Weights of a small transformer language model: no biases in attention or MLP, untied embeddings.
Each number is 128 + 32 x the weight over its row's rms, rounded and kept within 0 to 255. Layers, rows and columns count from 0. Numbers have three digits each. The size before them is the row's rms in percent of the matrix's.

# up: layer 2 MLP up, 512x128, rms 0.241, rows 49-168, columns 96-127
# down: layer 2 MLP down (transposed), 512x128, rms 0.204, rows 49-168, columns 96-127
# gate: layer 2 MLP gate, 512x128, rms 0.248, rows 50-169, columns 96-127
up49 113:153136140114044097125148116124204121148081063114091134162116140145071138162139157114157127146076
down49 107:178127069145112088158131067084078147061102163170139095120190092127085133083128147138130123148173
gate50 100:129119121093067088096141147142121140090095125084113114192093143144141101201145156184142134143144
up50 104:121146180139147186147140152138118137093179167150117152071126167089128172086111100140162138095109
down50 101:119148155116072114138165123120102161120065113071167133150057143157087109152088060122142123146145
gate51 099:171082100156169165086209127121143130086103116091126079146160178138096123147191149086158097149196
up51 099:184097088167150128097155131156163157172019099078095129169162178111109133131125109073156103149188
down51 097:147133161106171130134142117147082089139090099124141105134085131094069061072111143093173146140134
gate52 087:151086108132133106131161196147124123125098096129097104117151137138059093195115070101141127128148
up52 089:143112062150107124144155183113131143098084060099119122114113098135092097180105085095128129150194
down52 093:063111087093159134146118084127193138126121149141126058082131138128103204134106180182115123089067
gate53 088:148146125050136110081111166126137120088131171101166158143158107146150045110120129151142161162122
up53 090:139097113173157138127107105110189095122151116113117061185131189131030200127167119100095101156104
down53 101:130223192162143169150084152140137119188167124143079145116081141142089070120103080169121101140159
gate54 097:152055085129185115065123127147099094114117153170101178090151160153156185111088117152090124182141
up54 104:148120011055119099110083090125162168088155109111121109113166158110166123134158175153138057138213
down54 100:083065061121170125142166164176112050112164121181154142124154149089156164151124106156098097124111
gate55 098:139143183126121063158172149158154149166123149111171114106135096141068094146052094121110176105130
up55 094:150161141127133145127172134113116124147101098138182134083068108109077098116059151160133168086125
down55 096:152151125120113122139064173101181078101146185144132108125136125112143155134140120144171123146119
gate56 092:127139133125138112078108112182141112168216162094085130126178126072180123125137081142104106128118
up56 091:106157124138152093146134122097118106102157131129097140126131077185146145080110130124093109092130
down56 093:142127126121082095115107139113069109174104146161121118162127096077144144107104143120132145113119
gate57 101:144142166112116136137097115131105095106116091188118185097107137157150168113177208113105119110100
up57 104:127161106124137125111160094096101161138165164102126076119148161125132143110114045166180105132144
down57 092:058152115097137127145131128184048102163085104123098163047200101128136126137121157083086123124119
gate58 101:051108118148118168178111151180087181104110085136146069130101153152091161105098106113070147116201
up58 109:093085091069142152186051092122159123165168089171159098080127223121164088126083108107109137175137
down58 104:061078128160120147143126186109152075114155136145138135187113115105098109118081137198160056122181
gate59 117:179119158150191133108149130134135144075137142114117162147117162150097148124134157179150135102093
up59 129:076118154123116126125128089125140100138156144111114147146119099128162125095110168131128167134107
down59 113:111120107141073094108067143062059113124135124169115066102123137112159101172130087110107120136176
gate60 096:072176107137107134095193142149110155103086162127103127094164154205139105170099133161129138086121
up60 105:143054151148150125145093137123152107113140064163107135125093098141142151103198122128142153154186
down60 103:184101082112123061116120087147102165114104110068096105134148126147150110139110137102120158172096
gate61 090:101091112105150089131160122151125131090137160099123193125147168205103146158154169057097113124147
up61 093:114095150102193120111133116146160103095075163116180159163130146169106173164043163079099138111163
down61 101:100094143106143107164156083109124145102129175089111160158124131097110106132090100084150066142111
gate62 085:092120172189151126106122090120123146093080175103136126177125096128109117107096082086128075157152
up62 079:102103156177155143084105117166112131100135197104129121178087067142110115118104129096154095157169
down62 073:151136146113158075138142135117132091125168118093101181103141128080150097099158092120144175103060
gate63 095:084143158166171112121125073109154154117124143146198157134177125171109144125108141186097139117152
up63 088:150149162065101076121161096160098134135137127150180147127137134122143165120101149148086189072136
down63 091:102124156161120109100198097146058148114136107125131062083143159064088149116130192107105107147149
gate64 120:084133118126131119158149105147103107142110124079131140171095091142149188109171136188137109106183
up64 125:092114119113160141227130120133090107182127143128133128177056104116132185096155110193160094130132
down64 116:142161187190133122074093155130108131160147105128121131119079148149130088100168088142158123122125
gate65 081:110130101138133111142111115073147160150184090074126106112146098137136126147111156084107103143145
up65 079:134182129168104124108157110185130120099117186142133156146121129097170160099138148147147119128153
down65 087:178171154169140149143119156089059120106051135104130146157169089187100099158111129118138167104084
gate66 083:145096080162106178111180123121094141106173201083178100113112183196134086131130145117080175120155
up66 082:130069157142123176116195133080167171106152178111165082122126147149115057114129125132082160092179
down66 074:108123149086105118087152085080189140140156185139120162116101144100117149146163083124143134140150
gate67 098:106126145101123111117165121158152166090088119127143135109120095109086141146078143117076118155118
up67 101:125095161109121111144182125131168171066100119110160091119120106099100162143086127088082130230112
down67 102:175169143143097134130141139130107141137122147116143042170126094097119170111095116112169094200112
gate68 086:162188080140138143132119128162135137143125110123139160127193130135170186071121114129119142135164
up68 087:160062167138125109157197118139149142124138120146136092162092110081096068179128107134157104130110
down68 090:165202191147123154089117093136132134139187184162127107129156086082150132145133144100088198199119
gate69 083:111139101085099098104186148131056092107110163119160105150121149121085151120092169125132164086154
up69 076:141081152158190120132159134157192140145163129110122099100120119127140148165133086074092137143160
down69 084:087036140184156148097108111145158078154109086140111104090184129143179125197130116078129148166142
gate70 125:122128176075157110155075128077135175097126065159086131101191135111126119125107121160082127084115
up70 119:134096161069133114115094173078157132093177150098114148173196118109099125101142089124095142133117
down70 118:115068158149185102127086113094118124062138121152152121138162113130131126075202130135165119164146
gate71 092:129119122097198118160135118108183090088126150091145112182165127093177155148133181071171150131175
up71 095:180133121130176123129154135095144104148117136050163154114175137141137172130068178103180092128183
down71 097:163139173158145111151125141121088104192183127094141118157132106111116172124074118142158104121188
gate72 112:090112137163089133144136129133143171106144082117137047154134127185096143096146126104086112119097
up72 117:143115140123122133141159151157109135111119076085135101125149191185134162131185162122154147149173
down72 118:109159105126148106114221089089157160145153114153134175101147129189172129114101142107057128098146
gate73 089:132142106074116146113121088111130129089092210078127162185161153119091107124148124151081152078137
up73 084:095091148101145067116135113074119136117125163071119108153152145140096082132127096136119133073126
down73 094:176089152118183087112111112133126117204180123130149174147139172030096158155127119102121119160110
gate74 092:129070140142112093123132107100130116080120120115178140109139124120147152108176128154173155149161
up74 078:124069156114181119160117101149181130142185118107110162124123098094118185117165082182138160122151
down74 090:128090122147134070116109098124119118112181139165168198184152182122076142102208081145226163163167
gate75 091:127117177135153153077124099206147110191153108098140129158171090187103134176170115120052153113169
up75 091:189172092152080149140133111107090131147132125127157141155122105070175086137113156121162094167090
down75 093:141158114169100152139139166118190191125100144133119103143058145196113144103114168170165069143102
gate76 104:141124096131103112099130126068103164141126157143142143140075112185133191159092114162067106157106
up76 103:107146071145093093088121131077101175094119202117157109147089080204120116190137147144089066173141
down76 103:145151138150093150130110160113158143165112169140177208128113047176109070107140045150143085151152
gate77 096:127173129137113132100164161161172174107173137150150083149123116092097101151093102111156130096141
up77 099:118057143097146120129098131077095060146109101091106098075108146167179129124141133129111126159124
down77 094:144072135128109162143128083191102176140127117151107115101201162075051113146146168112094054126105
gate78 115:067156107133201130064194134095139148194085151143159196129157135119104174162095180148072162161142
up78 105:049158120079173092094094150083141147130097162143186123078156127094127143125083145123119149171194
down78 104:168157122089104112103130159133103077119136128088133095115107118098114124105121105159116184072153
gate79 099:144157108118110209129086111113169120139143166155109181146098104146152164132167115151165096120155
up79 097:156112105173098070140162135157131144119112120081136083124173126106111151120079153097119148128135
down79 105:153119098161114107145118162077097140115106141145197127179106132090166130122060124128140172150080
gate80 088:165139069135099138086118125097117147150118111158138141158093138149139120112151166164156156140114
up80 086:237098136147099120141100099139152150159122108159173145157124106161131124073150088150089111174132
down80 095:114100171176141121150214134156189175099201135153115131130088131110099117107117143138141121120183
gate81 108:147108138104161046138136157153110107168110158128138160027098126146122095117100165110141129140163
up81 108:104139162113147170133132047149158157204156117128134140157130100172135161124121159130046078116141
down81 095:119158111138065075092163122148134154183114093175108074140105168144095197100173113183125139132098
gate82 098:107144089099131118158111107130093151084149107151095159148103102143162099095175141178150162090134
up82 103:178163138147142156108194128146157126163135133127170117144186134097060153123107179155123121175169
down82 095:139088114121121126142111154107170106137068088077120155132077153125119102103105174128165125101093
gate83 094:100099234122096149129153097088168091126085137152205116169144089081183135142106112183119175191112
up83 089:124113072122091095160097115166070191143119166134093176104083158209088116100102142027083155087157
down83 098:117081111145126130158111109125060157138145098123137168138133102238109126142138140165133079125074
gate84 101:124155144127111174154127147109130121176059066121140146113134116113124150100112085105160105138079
up84 096:123161159131130176139112150106150122112087102096148148134115137153087156086086076088187142122068
down84 094:146106144158120112131088129132091093089198176154144102078146129102111121121080129197103143114141
gate85 088:104133118188127119121147066166120170105143064102148113146184140162085154138126139117121185139160
up85 090:088151118139155153122103060147086132131110111095128104144132146159116129135151127140125092176125
down85 095:093148143096181093086117148166140161133087127141170129183116124151158099119118154102208145150133
gate86 098:053137182079097131139156124126082162101143093068100151164170101155094129057121186141140086116170
up86 089:097176111135086148103115155150140130119147102071118171128098131125099112123090146142140135118177
down86 101:113083077163110125159088065118127144116163126095088100138122197130185136130120226088158093111122
gate87 093:145072102151117165146118136156114130104146131154152160138155104091190159119093089133114151141067
up87 093:105144144098161157122138144157171153168220101057113107129121101127072140118096123100091144085208
down87 095:138145119110054109132113116144194168112086138112102165122131165128122122155132120159150073152120
gate88 115:069142191095142171137101114125120125107161076121166100090095199152207123132137120134114150119092
up88 108:133076159117087119113165128129113119128167151135135141166094116156043128094113150111142153172123
down88 111:150076089157120165086138097137123130086143138165153138105128086157128161108121122130127146090158
gate89 083:127140079065126112156129163161123120128155147102178101170154107154085143163153138082105165192181
up89 091:066102118133117121179119174163133092089132084171096120180055113081106143135109079152122144075106
down89 089:073110134141115170101136083133121154165135092091128159147130136130150158115149133107131164145127
gate90 104:120129148091089153146156156150109177153122120117128127145094165164104112118134076181102109187049
up90 107:193110108105157179092100097096137068129086157106116120186065163105129103118151111133125144174161
down90 100:157136121131100122122103168106111129068101150093146133169065137073099080122112102148146147195097
gate91 115:120085132150109165126132170082109108143086117042080095141096166195119140137123170129074124111148
up91 123:058169206094141156135165115137125162121109184160145133093136099122163168126096119123102155171155
down91 106:129143116082106099158120202153110156129085074139128147126091160157141108132141161109162075125099
gate92 101:114086192127162180147097177049105143131116130153142147184112092135090139167124084190071159113066
up92 108:129134141137130065144139106139172091183074113110123087138126152091118164086152153112128142174119
down92 110:137117089146152178140119148109088122178158153106097159160085099145132125212134098154137248055156
gate93 096:113110142112130157170188135158147138155120158121135041135099124159091101148190129128109123137154
up93 098:133134100101116134124157124157173125153102174138174032163159117152117086134175157142124095133203
down93 103:079091152155107145173118159112104127081116109120147110139113135117168116171150224121121182158173
gate94 097:121163104114150160074115135121152161134111133162084090178118104125105128107094115108116144082130
up94 086:168102116164089101167102077146145116150128136133107156121204075194180055149104163123089106130127
down94 097:142152142117055149111112081088118130129138069053068115136068208087098219117126117144188133119174
gate95 109:149128175102155115082131066076154174130194168077157108104131158125121143096096204154138142102091
up95 120:119153188154160229095085065148078150150069139095100120116107130167125141120134213135140191125163
down95 112:162170114104138117101157165127095159123161078147115098137141078161125154124074111122106134096085
gate96 105:092145171078119132153129132142159110137112154128096074148172111108174112121139153134039154112114
up96 112:098120130155138124114121120112065160177144110102097039157097076129202128099150111088142180087119
down96 100:161131126139152156129084120084115061137182161067142095093109130149118106108067180199137125146139
gate97 103:122122184132162119136176153124097151182132158118109149132174126121144142095089119170151196077163
up97 108:079120181131104193115190148122154092189193137131141150151170117130145134141145088180078112123085
down97 105:168060127123034107135202152176135130156090136122160088137104082141165179129113081182101115141075
gate98 095:100158094162089133099135108113085093122055131140078147116098175105130101034150190130151111107139
up98 100:069123112149113084136154115146065086134162147085126160130133153086094114112178128144139161104169
down98 092:169153140162127108121119191110132195097126129145126142183067134138092135091135141174189087159074
gate99 101:129100117094130116163177099197138123157162089188140100113156120174143158150107126122195181095165
up99 099:124108132151109092062214169196188141109121126133112120060138115202085213149113150107164124129160
down99 108:129070110156147099091133163162146153156159162151112126155135147094079130112157174093138117166156
gate100 087:106183125148131146188155141159099139110149141118078194145106116129121164127073124166140137185125
up100 089:147023129105100104106108068105127088148166106111120095147124119133145061117181143142112141145138
down100 093:091081148116130092081097094148172161117132125200133088099188134154160160102149120125149091126050
gate101 100:113122132126144177114121060137099115109141089091117145106116138146140136146070155058074083148130
up101 096:103122102102117180093104040157067129110121100090131121114080174166116113177054137070080106165124
down101 093:168192097106145044093155109131133144152135108156087106075121201136080148095148113102158140139168
gate102 103:126151124088153211169181102139119113086142094111070094147171113079154129095121130103153107103122
up102 105:153084153137107077049136135128127122102157131133149128148100165161157115160105161145135129125141
down102 107:118097168162097127073134127149104138075160144148090130148148122097131076180099089105089176116133
gate103 084:125135111096156162097150158145110090176146127098081097100139107114055153141141114066118125157091
up103 085:141105133118141072099139113168137123138110162112121129105129113065099140067119115135144122088198
down103 090:102112078205166098113112152143144111159138130138185119131170113086116148151141122119146114119096
gate104 107:087122127137114179088130152101105151187107159155129143139099110137139131178187139163084131164114
up104 112:063153097118174169116087067111155149132147096099161116145143157116154135178129161176058151113120
down104 108:075113097110131089097150107054117074123117130125088142171087099091155090129195122149061113102094
gate105 100:190089160113107093115136061160106126118063157097170060134169121116078210139141141153135104155131
up105 108:059151126104123116163091186095168146155215071138158180150108114154127122113123124121134126085116
down105 101:112131146084153099169170180163108149138053167149111152146122080092087105123084112069137094108087
gate106 102:079127169114176138134193121114151135089164075146163143062136092081058123183080112133139108068113
up106 099:128125142173121127064132168148027171146102117105155149145147177179147103131147095142132136101149
down106 103:156170088139057058157173134146102205139164113121109136092098105216104103100125164126093112088079
gate107 084:103123164128135135135110157128100113120122156168143138070134166089159128097119113049078126062182
up107 085:133174122133143168127145137125174123117179055112108124108109171132088132151121148103134102109127
down107 092:126131118087126161148140136104202079122143113077061153132108101147074107134098105161164136166199
gate108 095:106156100142101131126116100149045162126105128155108145159154178183168185163121117122146120157137
up108 097:159155130132107111078156123142120092070141108078140164110155161179123157102141216097138110118090
down108 099:116084177114109141097151070174080151117128098178144153115157081181140137149167113123119134145105
gate109 085:156178131178143149121108126121075139078094115135122136164140158114122107164154182139071127099138
up109 080:083099108091102130144141157075128070196140169093167099102107116146171152080088092139123128115103
down109 087:074156166083097161094108142110173170124143105064143115137106110116118185151042145103066118159131
gate110 111:093096105113086145082195121145105073081068180123137117135117065141156132116173096082111168129152
up110 109:105078137145116120138151115188109130177130152119144146142142118124176123084154047169167163164163
down110 102:132133116123157110142164151137112101111032158068095120152095127128130076073143123139159168114168
gate111 095:171074092135129120150117093034112127209137152103167139124135113120158146100130101168104140124118
up111 101:111108130146097048177075153124211136135149096148135116112151112097166164061153107145131183067219
down111 108:131112143108132140125089143117106128132135164154174129136124166073106099134116091074133080095101
gate112 092:069117119144110161121062108155104117071133143130144098117109136144094090157119082139113138162152
up112 098:131104110147164170123130136124137209131148122202146114097100108131133111143099134133132121152072
down112 097:171134150156070078087119157129060070098084160134139129099074094157109134109104106133134103135132
gate113 100:110159121151104115094108056068133152109156157112073075130107069101127145139186136167140197073134
up113 103:112184146100134168067151067076135196100151137041097119105131131104138149131176117176140141114097
down113 104:152101140121116178143090088146137095113134117123121136118144150157108084124136165098110091094139
gate114 104:101095091125177092074137142191079151134159119151124088092188156178083187123103096144098132088119
up114 112:112137155129211143152074162175142181142091149090137117139126127103095135160182093107135209107114
down114 104:103089106093163145108118137160122143155118103165159146089196108175082180117166185195084150096140
gate115 110:150144142101091138076174109194107125115096157084131116104194108083110074125137110155087107085184
up115 107:127130123103108116106165057208079104151111128081118146125204135108098126106148133142074101129170
down115 100:092097141144124127135193028163109115134182115158101206065106132153123142153190160141079144112135
gate116 103:134132133115078141201223173119116120125127130087161095148076147123142157135184124162052170113135
up116 101:121143141104152143077052135128155179115096170146124129080123100136123111160106149079191128154105
down116 101:070109137075137133072137175062122162160078126184194119094144074104168161168127129067126119129159
gate117 094:162131070173150083115148121169115124107066072125122144111123134117100169158140157112160153155092
up117 096:154123125128129185105076130098094143094137148126170128132156136162147161139090087163122108178056
down117 102:092169189099171132126147098129126138147088134108121160090144161166123101162160164120131115121169
gate118 092:128143109100136108159184148161134134131123144116169102148150130208111106110194104099131177079162
up118 091:071156135095152089115083163072114134147115115075187086086159120159128127117087175125128160135155
down118 094:071088098074132180112196131124176137127139147129144146132068118189099125146135052126093079099162
gate119 096:154137169143137091116164147147176172152060063122071131123117121054166148130169099132058153142183
up119 092:140154134113163101184142185089094126133242095119145135118123127182112108153122143172150110133145
down119 099:166130096096098118175134179088165169150127166127126088145106093116104103098150144114100148084149
gate120 093:163101146164144090102119063179115110125127145114104135127141190146108162087161118160097123164162
up120 095:141095136095158091101129067123136115064176122087097096155175205136095121100165115134128140143143
down120 089:128199092123136084147108166146131126127136141094110141107160129128146042128135087140145136081109
gate121 102:102121128107088119148100094154117121082167087132176078066131103190069144140109149104126111142067
up121 108:129156131108134115160067134125100150194106157147209160117104133116064108112120135147132096137163
down121 103:140187194099132081119113142182121170129110209173140157123140093127112116179140119193106115163181
gate122 081:103142119175141139187174129135175111154127146082113118132091117151101150167173149104170138116120
up122 078:210082082088136144125087086122065100153121140112148122161081121136083101171082092159145097121080
down122 092:159174101124128149075158103166135119140138144058097141129130110066083163126128174139139092145037
gate123 088:093085116093106102107059089110111130164135132178081179147148124121121126081114123155181098137148
up123 085:129145187116202167166200124074138126166099148119157113096099113133112170188104135090156126162099
down123 093:138124118080166141096167108117120181160111159185119135141089083124155136171107098121116116111160
gate124 096:113162109111099064113146075186173101061064161144124150132104092102193145169146113126174118140122
up124 096:177102147117102056127083128128121107132134100206150147118110108028178148141131140102137077094194
down124 103:125129129157144152150199170125101173102092148075130183129107096115144122140175095141131141128089
gate125 100:167088200101107101138100090129137127149112088137080130073136090172113124131159073205129077107130
up125 100:115090113144116143153151167119142154141143131142137090110091116148095201065138149135082099128107
down125 105:150136098199148129167134147112122112170167163209105132143166126175164110137152161070143175104137
gate126 081:172131114169159089119114141103082151096099131111161164067097127140133128126076130112107141197131
up126 079:067103127038059138129146122142166110154114155136105076191147109130140137119188111152119114073193
down126 074:112072126087108167168160150102147132082032167149150079127131150147153108062167149071088115129099
gate127 107:109152144161158142150061066129104122145146096143102103140153142119123161107168130143119085205119
up127 104:088147131118116132144174157113086165177131089115185130154118162104109188184186160156168136171148
down127 108:162175104131185070139101137125097095116145174118153156034165136144118132180128064126118098212095
gate128 103:070114085173105182084141105142124072182125123111124112127153136170131129112150148082192182139168
up128 104:186165108101079098153074151078130198134113126167127136100139108147122120120107109154096119075103
down128 099:168132122158134137079124102079153212150094100184172129119147150142147122149119079099045133115116
gate129 081:155109159126107134141112142100171109204100159138086109178141123131114160126132131084137088130079
up129 087:080102195122148156179115161085122055205140141130136129167106172176144157066120066092121103135074
down129 084:171098146077195224109100068101146178137113105133145129180204061144133143156144166175145110072125
gate130 095:110106093096124154120128172194151091123135160135152130101155132146158062153117153079133087095149
up130 096:150043062110097179140095159105176078183160082129142117137168163096158160118145150118120159112106
down130 097:175150116123121157097147118167102157170081103128080091106133127174042121133112145145144101128147
gate131 116:138162064098155174142143108188165225136146111111119115122113131165170138193127114063145111171137
up131 115:151162133088110157138114115155149145120079092111143146200128182104172144158156116122192114185078
down131 117:112076132120162183081133136099043109105143154124172101099132119142091119075078130148100123095161
gate132 135:173179067149146097174116140154090097197168086129091145112114122132130117128145091147133094114182
up132 131:201161113116159100156115144134197125160139084166122143068170174133127138099146142083150082141208
down132 125:187115094187120098119039103071125123121121091102101113146154173121117088118149116088121124139131
gate133 086:138137106088113169125132113171144178102089162083146109114089106139137103084159092190026146131123
up133 091:124145154092147171168162106135205106124102171108018141129071101116135067191203096115133145147203
down133 089:106137122106105091105088151112077134151145065168127081105142143144143086122133163136146178139116
gate134 109:118157131138185131141168091115081129102042102114101129155076148128126172155173106185101085203111
up134 111:213119162127079101094089143175163142036203163115107152069153112104143131149085150098105155071122
down134 111:100115121101128104122174114109121138141138083149089143145133122166056088146122060066104106110126
gate135 103:093072168157135114146134229088096141116125109132098137112159104135085133127087110136108135076131
up135 100:179121178119091173116100139100141096083141108066161101122147106123127119072133181068154138142103
down135 106:118138172105174139183134135120163127103154078134142129151056135167088134162117128153165095107162
gate136 094:126066118103109121163140131143159135107144124111116148181167172115110136122086138165139040132130
up136 100:186128085106149096098104080162130139058135146114154130102088134159122125148128167102170078160164
down136 097:159131090051120090159121129097099101135105098125106159107126094141141169097131125147156093127104
gate137 093:179094072105101097137111146130112120158110195130154157125114134100114139060043086154180119138142
up137 097:101176158098124108083106132110110144139165141076082153103123037139137135148111166071067120121109
down137 095:131125099044088120108070115106147070108119098136167072191186122080089117116154068108104090131159
gate138 102:103131169155117110150117152071155162143102090117154110082168105165093118179147162120104162110111
up138 103:180129127166146132139149112117154155098139126138215171119137106192100190156124141147154172098157
down138 099:113126191173147079135161201099143115172129075189142108140071104097098125160108167153100149144147
gate139 102:155108092184191111128182157159134143173154125131122137159111127122208116127061153128143114111131
up139 102:173122145106145084123145128180146123107165135120178118152107071146124110152115189127131137112143
down139 105:116089173136099128052108115107098089129073148173110089085152137090041126222121146144136080133108
gate140 109:135110138103145178128134059078101178137121062136111095199147078111105125137100087172108078168102
up140 118:136121161100143193153180098093160172147128047133156082142132138090130129135132096083143106162088
down140 112:124116192080140143137186123122113094145093167112111124108048098145094124123142161160066113118110
gate141 109:141082116179096146125142140118089087124109077163142154118097194119177167128205161104148132076115
up141 108:043158082106141094171129090130167137108141171119130068130120046117079115131087107151098133173200
down141 111:086114144150115150148073138136143137139158149071105089114156094155129098158088057095163143111175
gate142 102:107119117089146133138196137115069143200140142156135116115060109076146206120145128090123090118100
up142 091:195141134106121062159107110117075142117130124098121111109148098102102147123146158162196175117176
down142 096:123165084143144122085191163099176092113128087123172121091143100166095067032116134098191168135135
gate143 093:124202112108149170144179131100104143117125096137115168106166113142196170143107151122161097134067
up143 099:168075167091101089080095124170146110109161176189150107101120156153062164098128097113116121146161
down143 103:116174146092112045134146109171151118112109144099135106110114175126157148085162067143139124136072
gate144 089:104103153111138057172141218160126123158174104135113150084151088164134148160156131191106161150101
up144 089:123115106099130085221157168112154116147157099089071078121157092131145137182149127195125142119114
down144 090:140159109126139134144156123091121138154119146176137132115089098100131117104180155107123107187114
gate145 114:071128125162129145206131085061122184181180057078141138167152111093082112100135140227082148096143
up145 105:148099098094100133098131154122151125081139155145112142100093152192113122162131155072089146124156
down145 110:109133096081092133100042147103134129170154085150161105155088153101150128122107084203140162118160
gate146 091:092133152183136165060068134029179127082161108119100110133170108197165099100150123136104127119154
up146 090:061147145104132131059087146069163165114126148161098125078138094127175121075121101134145100131170
down146 095:093117082130130085170111133156125110088075109179180109110113197205113125134114114177096116126190
gate147 098:112087103123115123141162089175130128110114114151068031135110116096110113109170115110160176165145
up147 103:111104131146131143076175129171105148113096093159099071142152106072138082082150157105154166134144
down147 106:099169114151077111145095118074138133133140108068095147088183189152100125130162089131129087085074
gate148 097:102097116100110119097164142116102160099088116115084122111156121134076157188153122140125102105159
up148 097:115102156058127111120183143110126143131096119133115147116144131110073181157113143176117077125154
down148 100:163119120085170088140168116082127115089096102146132167198118132144107148173120177111103036112143
gate149 101:143109138168170081100107150067127110149117108131085123147043175094167161208073157112123097129106
up149 080:141096081171143137086108107118160174116136143123109118110039169105128121197114132166100129133067
down149 083:108083104201166153117161086071155129120169111139136144164122168146097069146132107162072091133177
gate150 104:156164183073140157154170140114147124128111138103124104152079104048180078145136166133144123182066
up150 099:151091111125039169136105089151157126129099124127156142124125096157135099111163107171164130117101
down150 094:141151140116116109149105103164188150164114129148127103096053143086135124156185126097107137120161
gate151 104:161078149098144089126109137121158119095138127168123132109122088132154134183142135164107148148126
up151 104:128101121104164035141144127131116106107190124203139119133134102117156105149171131176129165121090
down151 098:106159122134160146136139175085164111126108156112178106098111044140148131106074063096113154151144
gate152 092:161133148140074061135126139147139166127074098145189106138137153073144110154118161113210153184106
up152 094:103128159071140176177167124154072103144218165106088136170123136148156162093109109114112139111139
down152 097:134127104159164063087131144137141180096062155099116108096113088085054184169172097169101129131148
gate153 074:123154085139144118170120119119070037119150101164109155167069116139121097137106121146129132145125
up153 070:090145113128121193083147132141178107099092074079110155151143068114104138100127158150196127135130
down153 074:102057158136133131100188185106173175087068112150145152113090158080100155159132110128133183111136
gate154 110:127219159116124134111164140171056106140096135168108210167168139148157138131121113129152127162107
up154 104:168147166204186163119150168085151111138163106139196103082092128083118118123104185160121119131133
down154 107:093122143093122140091130127119100142085134167135137094182079150143130147149095108115105155117107
gate155 090:080092103138109106152102109112129159130158070127094139088139131145132174128134068103132123168122
up155 091:154149154166127182093184140167111082077128188165135138206119175163111114122161178118143126126122
down155 098:169109145053104131122087084123166136130049097098122076135070113118160194123167132127111123100139
gate156 100:129081124132109189125141088144130160071127168125149130179172158131103137158119130122141113167140
up156 095:190078117110096164122105114153121130100143125173128164129122124110101092164185100109115101163075
down156 098:156090165160064108122158079180180131143099129124101163169115157120121074154120198120124134144108
gate157 097:184087126116157157137093116122115150141172114169143113108101160119182121104078138175144084151091
up157 098:128094156145192135163093117155150160133176071153132116131111106132154120128143123138106073157088
down157 096:083128045130148146144127131091139162159131116125101142143139224133088108143123174132123095189106
gate158 088:136090097098113179115148089131118145120122129096094115053126162140117108192167195103106142123106
up158 090:192097113130103127156126059123145107135109131113086149085196142117121125167123137076118081119154
down158 089:190117125175102113141108159122127066127157103104136125184113137156134140088090164134154108144154
gate159 101:187114165027150152115065132137095182163164169173116121110095181079173189126174107131145122113138
up159 096:056161208154131126132179113096120070093072086110161140137191114150132082095057136107144110148115
down159 102:099170120138110173108113098085097133127118107194155071095162135065106185148136103145111119156118
gate160 103:099058148173123114069138110137113053111077165137096104099158088125134159134118152174118141104110
up160 097:128117136140114146156137140163097112143037112101077143139134158097118121105125137159149116121165
down160 099:100052075189083176143095115189078101141107189106088161106131103132100143133129089158126131150134
gate161 108:176114114133072160102140060141083093131100152067176118141088144173153125140187198147072142116144
up161 110:162114141150056164100121068117097118132114132076179087128108123161159081128180172175101173118164
down161 094:190106136109143144170113068090169124189132164069098125162044144133172065100154150168146099072121
gate162 107:128158097122111146109069076109141150119133121161127169083119153144175058114100103186120110140143
up162 112:137125121103105148097123195172075110098104134134121151190131129181149189106136145119113134103129
down162 112:090145119163137130108131145130165115107092138047145066095141131091135156118143150108052144120154
gate163 104:141142115152117145096082096109106126103140108119129112143115131121206126204147153128126169183165
up163 109:043106163136154122146137135138142187140094134155088151135161120099084100083126095137128132089087
down163 104:105160137127174095118067181157152129188126125129104163146170102130143135116107077111090111106103
gate164 096:123207113114086171119117107205153098101056129152171166142149136114154099146150137166157145124118
up164 099:101135133174126158185175078112103128145144065151079193122141146199074140137085125109181158111172
down164 097:117127154107159160085105072137171080118117121145084085064156109136134093163114112171161138163148
gate165 078:122126128140133146088148204170107094091106178068168118046130120158174122088122134143103162080118
up165 082:142123078141143100193188123149079153131121128101109135137118132087108117133126124165124176119175
down165 096:084162104121117128132117152155166147148097108183099155172111120089071144100114121173190138139124
gate166 083:104165123130088121124128156106106088118119067117127101136111095103094153126143106164046109115158
up166 085:092164128079070122127142145130143103094076091092158102150112126152085149121133117193105086135155
down166 088:148118153115192108124139148178123075174153195122186132157112185153075111120164126118132083134123
gate167 106:110144103150093151057130137116104126123086074147117130124164128128162109173088167162094152086179
up167 107:114140155094108120143167139168132154121125191116095156107070132166144141111131106094116106146087
down167 100:112121125116146152161098122182058146134094161119142142057153108117191145119134180095037106110140
gate168 102:129145093156143140095123175147117138129144161080131116181176094119118082109156088148074096114172
up168 099:146157063128071126093079162173092153146117154093152115187128118092121064102149127159088136137135
down168 102:192092092153139149113094172122064181167117133158085128122186157157143095159176085160095084083114
gate169 102:138137157136165119068170127135083064086170157126181089086145164114114122151084058102210117139093